Each number is 128 + 24 x the weight over its row's rms, rounded and kept within 0 to 255. Layers, rows and columns count from 0. Numbers have three digits each. The size before them is the row's rms in percent of the matrix's.

# up: layer 2 MLP up, 128x64, rms 0.204, rows 13-59, columns 0-63
# down: layer 2 MLP down (transposed), 128x64, rms 0.196, rows 13-58, columns 0-63
up13 072:137136120143121115149174125112200130152120101084157107123089145108145136124129146130130126110119183139091143077145097131126168125112155127129133080150134096127110130135101138125104132107105079
down13 076:105168116168087129142164100108168125113123113086126112127176149168175127138091144131124091094127124112118086075099101129120126157125128122122109094109159105116093127128117119137102114115118114
up14 068:122082156093143140116130093108129159146117126133155138096119158159106157087092184129145130116123118172139118128173095144155087105118137108148140097098147100127120108157104150137131132113089107
down14 074:124100150081114134158155084121142126130092100154141140087112151147098137094094140157136150090109094157113103122131081163180095113121121152125148095118128141117125134157127113152153101146111114
up15 115:147112183153157150120134156142106200133127107175153117105191089111097103139125119130117107122120126112118104160131104130124092130134097166134132139139130094128113125125129120154099105095130161
down15 104:144105192147138152151124142134098168117125111124143104124160086125085096134120139133135094115108093154091126159118118139128109090106085170114120096163113106152114140129113097140117116091120160
up16 083:122095166150100148117110098181089134128124140129133137133147120168094161097128140117132082135071142125137081130158139151154073140105125123123136131123128086128115137173121139119118117137167098
down16 087:139100158150107170097108144143118135136158120136139141138135139142114140138141169095131107118117128111101105107091150162131019136089129144106124135136137091118132145168116146128129132136154107
up17 130:140143148142094115120083140167091164133109129159128136145149070114092100120140128165098082166106132101132107181131119112120098143115097142106120145114105127165135135152115114131121113086143102
down17 121:148139165135079122116080147140120172129109125143123124150180112125085121112124090163102083156093142126134158168149124109137112148118112142119118120125127089189129152156113095128123130114142111
up18 138:131136150134110089107099127085136127158108124115151106141126132120132090180184141096127125135173181089137143146135121159153127110133140141111132094151130129104157166109149115156093093114115094
down18 122:104120089102153129105163146128117133104137096139080132135146127118138138095070107140133098102110059156108127122127113079090148097134101110117091130126131158139121108144100145110140122143152165
up19 109:130176123148118124122137176174136171145156147124132170100119095129104092085095152142106146114121101121135089087158084142148140115126128129111142160112133147152125143149091120093105100114145140
down19 128:143150143152142123130159172124129143154168124126147176096109079086101127109117167106128138122142122128169101069098118153156111126126149138111171133095152130153106108120115122091127137100112105
up20 090:117118142124125107135156132140096119151098181179148094114135117111160128153130070147082110172145118152139111147161140142078131113166128128142124111094124152101131157120093144153120099109130104
down20 109:100141129075098127136166148121115103118115119181107117140126109091176134121121089131090087141156126149113127133123139130092118104119163155143116113125124155093170114095090127157125098115117086
up21 081:128138141142114106078118128128133121122119104086061134144122095144114123081124111160090101164145170149150090105086134125141128159167139160110104172149126138147108157150120113126114129132146113
down21 085:174072141112132105110127138118149118146149093109124172103124090179093143104120134147156120140138153125181120118078127130120091143141146172126111138136111084122134136130153085102137147116130109
up22 107:137157125117115113139127169139109101101104154134132129165163103082114078115105126154099137157131111126138100153117127144172136183127157115143119140135108149142093122171116165128118133103121190
down22 099:137148118095147111134125120138112070115075132099096136156128128072117102147113147118126116111143114114130171096135126161119118140104151120134121113132135160168124103167132114108130160066098172
up23 086:109174103126108106126111151112138165130133131132096121106144143156092105113113162117119161130154163200126083107137133129129045158128120123118139133169143142130114096139133132131092121128136127
down23 100:156144116094134121134130173134125171136144168138146130134130118116069100141131178149177133146157166149173139128126136125127046148117116125120123125138081102133147123131166136151119125122130128
up24 102:169149163102133115134097123123126111168117157102067135160155087099111138136110140136111104165181099147110087109112099132125127173116109126144101127120163146113142095135140156133128139127169131
down24 098:168104103079131139141143136123108120178165146138090144151155117107102162158122167143120118136143124155102131123126079150141140186105099134154110138151160121136116079129155113120154151107141113
up25 081:140140100162112099187116127157142102141125135096096120102117112092148117109113161148155148107141093108159116094159122128134110153137176132178164115169166136135114095137103136113105110130103123
down25 084:162106105142124124143160132150141111110099137113095143076109121091120141125109149119130155081153092097133123107141148159151098141106166143150145111097126145120147078112135105102107114148067157
up26 124:129114169103142109146188093144137122122134113145129162127127135130129129147119104150086143143086163122113175125157129119118155100173156091105152094122125114149107120144092196121139142138152137
down26 114:112101138097160132143169119127142152105137096176115139146164081138116149148143103177118133125092178116095155107158138126150165103157126143100148116131095110132126130118104148114167163119153141
up27 113:135153128154120099150132167163143119136150170104112125120148113129122126116105167104126154157116109151166092115145126073091094145078119124114163115121148122135127093164097125086088119128148154
down27 119:140121161135129069142153188165165124144185113141121163115161083115134165146127124133141153132130117141162104118129114078115135143113127134108171104137146127139144102106114160105105135127149151
up28 068:118111115134078128112134144129161123107117149120097075097155135138104157073110130102116101137093095147160124133155114166125125140118137117104143157178123125182122164155136101153132151095115134
down28 079:165091127099082138129111192109153111123103117130101130121117151107117136143143132116127107161103151093165159126082131185168119130095130125137139134131138101134136082123148127121135161125109082
up29 100:119118152135127157089106107152118148171116111139176100133087108143118128148114119138091128173133162097126122117165090139151184121107144127111125149122118164168118174105108128107153111111092116
down29 111:112136137142116147092119114128126149163105129133160104121101103150095122169125117131092124187115182113119125127116092166151151133112111093106112129100102171165123184125118105136166123137113108
up30 068:083089121156160094123153117154116161114120120131169110135122148141073096146154138153106157130113146076139146149133123135165119100130116127136172157131102110111154157165131108106121093101152106
down30 074:090086116158136113140134085109125138112137139125162091151076137106068104125150161135125157118101168103098144117100113121129107108122128134098168153116079093124159135152126120104120128138156123
up31 100:140127093138141116142130164126135103133126134144113138134137105153082145124084151103129144155120085127141108172097118103125075155121091075130093171128175141125120086141156133138113102124094134
down31 095:152107113120140156143093154158131108124111131139104108142125097178139117147084165091125160137129078164104082163135109088119118137163105109144110175126146142112099111138136101160115137118108132
up32 106:096129138118130140149127131084128111150103119110131128113154154112141144169158122129123135121156156130079161108149133117140141089159111123127145134145155128063139172095185145161110090137100096
down32 090:146139133144138076107166123131116099105149131113112155137133151093124121137097095120139080127107087111149158128159128130141142163098139153138123121128139097181154094181133114075171127122144132
up33 085:120061107138133135156147166090127099124137141099150127150110096152121136127109163073112112143132155157156119108130157121149104128163164131144129126137142129096089137084109163153145159099140104
down33 087:140069084120118107135142166101130130121146146072152116144118109144164147120100152075147145121128142156162110107146121119137075120112148156114127117111139120099112151101109157154169163112127139
up34 096:147084150096110115129164108117123094128098137102110152174108127138126157158124143139173112169139181133120097139119141139133118112157127110174130100138108096107095109127095142121178140152139094
down34 098:146124119090178081142119134145145101105154155137136119095122147127169130083111126159120141120181141176142085128103151138148113114181162107140157116118130154141100125098153123142120109151132151
up35 078:132131124114166113143111126108156151100128099138112096098144146089088122112123154151108134156172125137099109120120183148053122150127145078148149136147146165088128133120140129137128098102119130
down35 101:167095116125144118149130178117109133121119124139117115117113151124100119139152144144132141156104163089151069119084163127118107167088110110145153127127095117133142104115160139111113103200110134
up36 122:163129121169095091097077118145132132114091152147076117167107151105142128137121162124114129167131143138104091137124114151133143135119131150162135086107133143099082120172135122095161140133148108
down36 130:132140121146131134117109114124148116105134154197116127164117133103109142168099140160122125150116181145114158145123118132106090136120130155162125106159100139102110168154135151058155142124101102
up37 107:153159095128136086176115132153120114153094156095145144116105135133114099118113134149123169132123100104170118077159134075137134147129119154113170143115153163142109101157102129105085128135132119
down37 119:129121147137119102140157137164171119137110131101153146094117175100146107111120125124094172125111130091115076073134140135152104141118143141097151119117143137147131096136134141064089099099119139
up38 117:100102142177119101129136105140090129147140107110113087075137142130115179151134137153132129110116146130140104134086141164130110131114115133174164084169128114084107135136120119127092119171125158
down38 118:139123135163112113170108104124143114163127106133112079143140140151129154155134146156095149102104166113109060148117128112114128128124132135130155092125118118105101121196168141131119154171153142
up39 096:126104103106101133132150104135145137137069134102122131128141107098093162120074164151150094139125141096134112087120115117118152156174134110145106121105118157170127130135136164119168141094129175
down39 094:142129126129143124126114127169139147131069171153125154145132112110098161147113151158164115151129152086128122113119124110164136154130124109133124173135133127194163125106155112143138162086129179
up40 134:135166128129115149100091148163103113146112119151129139116108184156127127133135085113106123160120130145153085151103104137132124134161149139115091152124111112178069114168125140124137105103170158
down40 115:112128129117130104095080103110121140110150098100103096166122096145141113121145094128170116128104116122092169142152119111111135129130114109127072181092186122156104111111114126156124134147111152
up41 132:116155100160110104118114186095100092160131129126088109136131131109144162149099147096102151128154137176114119131115162152114100150103102138161122121141154159087126115113149124112088113144136087
down41 119:143112138109165151075159122155099167123161131136123134107139083091085092130142100150129113126112150115143124142143103115137160126142096112085136140136113155119178115123081098170114117117115100
up42 133:143103105169152109139150157140119139166122135133126084101075106100125176148126134138098166112109153140146133167129125164138131117099129117194134083130124160102145137132127120099128092118160137
down42 123:126149098153157119111159118146120136161109139150120108107095107120106167147116151158108193111147139098147127145107112104142115170118143147178113074173143132111125152127148150095147159112118138
up43 068:109114121127123147156131136113151145125137091166099113190103126124107117099074163178131087149115181157119101139138118141135127151160144104135110154148140081128109129106147137165118148147104123
down43 062:108153111138115124138176160115149139120155145118156112171130160140140160083132123157146129065131136130122148098160140171078104116154143130151178100137119113143133126118155147124133150177121109
up44 108:124121139125141096124133138108142195153137094152143127100084087114097168177138124148123148107116159105102152138154140135120143098139143155108137107128124111114166139075126152090167104118119112
down44 097:113120099100151133135162096067128100165158106083159127152099151099147171136141131116126136125141143138092166119152111144158162111142159129137101107135137135106176123156127157115160152136126098
up45 098:144103112130161134126130183174122142122131139177147124127141128137101082140073146159115140133126130142088114140158141127135133100148132104148138152144153166060126120117143109104116072108142137
down45 068:113109108095141168144131139118169138121140152161153128124096171156095151149083126113116158099158156176163134141189115144137115119133148133122132135160135130130110148161152125142137176119089149
up46 084:098101128073123130152087142132123111159113132128129151142173111124091144125124109144140095176113105090126101111127129122135083140163143101144069124119157129159111158142138157094174138111126122
down46 083:121151143090152137147095171125135115143116151187153150156191083139143123127143122149148090123126121094082119142130144154165111151136163113147107154131163131144109148144135134126147128175137115
up47 107:105175099119128114131133144152132117120118102089081146119117188150102150070140131102128119167110129144133129114101167138117099172125125102126114132130144154119111124158099128117114177162123084
down47 107:112165105135145132114138177171103119144100120081098142112140152120116127121164120084125100167104131136131138134112160132130130159120113125160111115131116140111090141152109089124125198175107098
up48 060:144118118135149117112138164117107098149144120150140102087133156135116099176134131153182115156117156136082096144110152116118151103139081118150141126150135149107115146113150144151109048150129126
down48 064:118158112127132099061130127115118134074134111139105146159110126108109083124129123119098133110102097146111113130133083132110171103148102140121128126127108128098128105092138165131113055100152116
up49 089:095062131129115096115143105123139137151116102126150085083129126158118132130144117104175105091092130126110119123175144148128158114172099166153157109096134105161131137146112162114133109146131134
down49 086:119078138123056110136130133106107121146116125111160100076145150128103145105160132107166114079085127137135108156126132146154152156147106110131135091107132135162107141149102148144163111122107107
up50 088:087150111121148115138135172149126141123136136132134150086207109091092132107101090145097144123146138142127086142144160125176137137137136122120154150163142157132073126116115131124134103124119160
down50 098:126117093154152107126144156156137170124132147129145154117126103076122102139131164148110145134139141116135117159122131124185084138042123106148166136132117134133147120129144129081113114138094154
up51 166:122104156083163125156135095145135138151108129125128122111145126127154130169153107121131100123129159113085115134169116124130195097193137144112151126114115092144103140133108181113144141090122114
down51 154:117165129142134106126096122149122144137122170149117094124155090128155134134126108135108116094130111107112073128148133091120171114172110096131139139114089162099120151155082125137107064155137120
up52 073:125171065136129109088172116127142134139144109115145099150113173127082150087080118130128103148107106161097129134153106134106163130143105095150106124161144120109152136090126120147125142151128104
down52 077:150156079120130141107152127131136138139113137122121158144119137127102122057088137097138119096110093130170120103143091123128158176157125126122167111135161108138125155117139093138120178168134103
up53 111:108119097165114144133134146103106136179123124125084110071125156136114156150129152107121169138131135128138123143130178124123083130075105124142175102142118124084160156126111085140106129130115127
down53 106:128095128155103137125098122099138123157153145107102107116127167158113148111150075135135179128130133111135152128082152106182148100124125114118163103156140120119100137093117071131089147149136147
up54 089:137136107134098147116108128115111094161094155086098129092118204147123113143151152122167157124189125109113129094128138128143152103108124130144147140141112177090104144126108120136106095119113135
down54 093:141132131119090143143132127121122086186065136099122105117116170169134122159174137114146133115159164106099155096137159128162158077130115120136144132160118147117111157121110102141119109131142145
up55 108:125161162110155122183119199151154155137126135130111174168131120105105100143109103129102139127101115108175112142127112105114122117148148162115137153109133108148103112165113139088143112104151112
down55 106:125154175126138107126110167159147127115145115130137132188163124118146091116091097075150161084124108106120084127120140125117115103140148156118165142080129129149113121141145147120126079108144132
up56 070:126155169142115129186130141152150094151145106094084094115111120176111189147128138071173120121148114144112122090150126122101162110113106131110126136137120126147120143134111116121128162112120096
down56 072:142159155101089124145086135129128096156143084121084119109092107160092130146133145095144107113119113109103139098133098110129118119090087122076133120106111115157107104096101095125095129114155113
up57 079:150134123112156128114139112106114137128125159141106133147117140168090129112145151092093131140169130117093083106126131132167101128121119159126113099186164127101094175141099159075126110116147151
down57 105:184109133114154157131161097104119127158120140152106148161108129123136120111146158098107143120156177138133138154115123154120086108107109135139130117142134064140101126115127122051149158113138142
up58 094:120110148101135121115127153156143146149123116090114115133112117094117103141154161095126057122146165115094175126146133148159178113139151138130137103143077131105106164127104126148160143116112090
down58 091:130162153137110134110118143133141133127076130083152093133130103136147109128167113092163134107155196107131179103173136126148119111114147143103144081136119157129143156117114115132118153117119086
up59 086:098115153105150146149160105141202148144134104139123109144094131098108096145110095139146105146124171127136119079106114157129168153176163105150131143138135125108158108092118153120129126106128110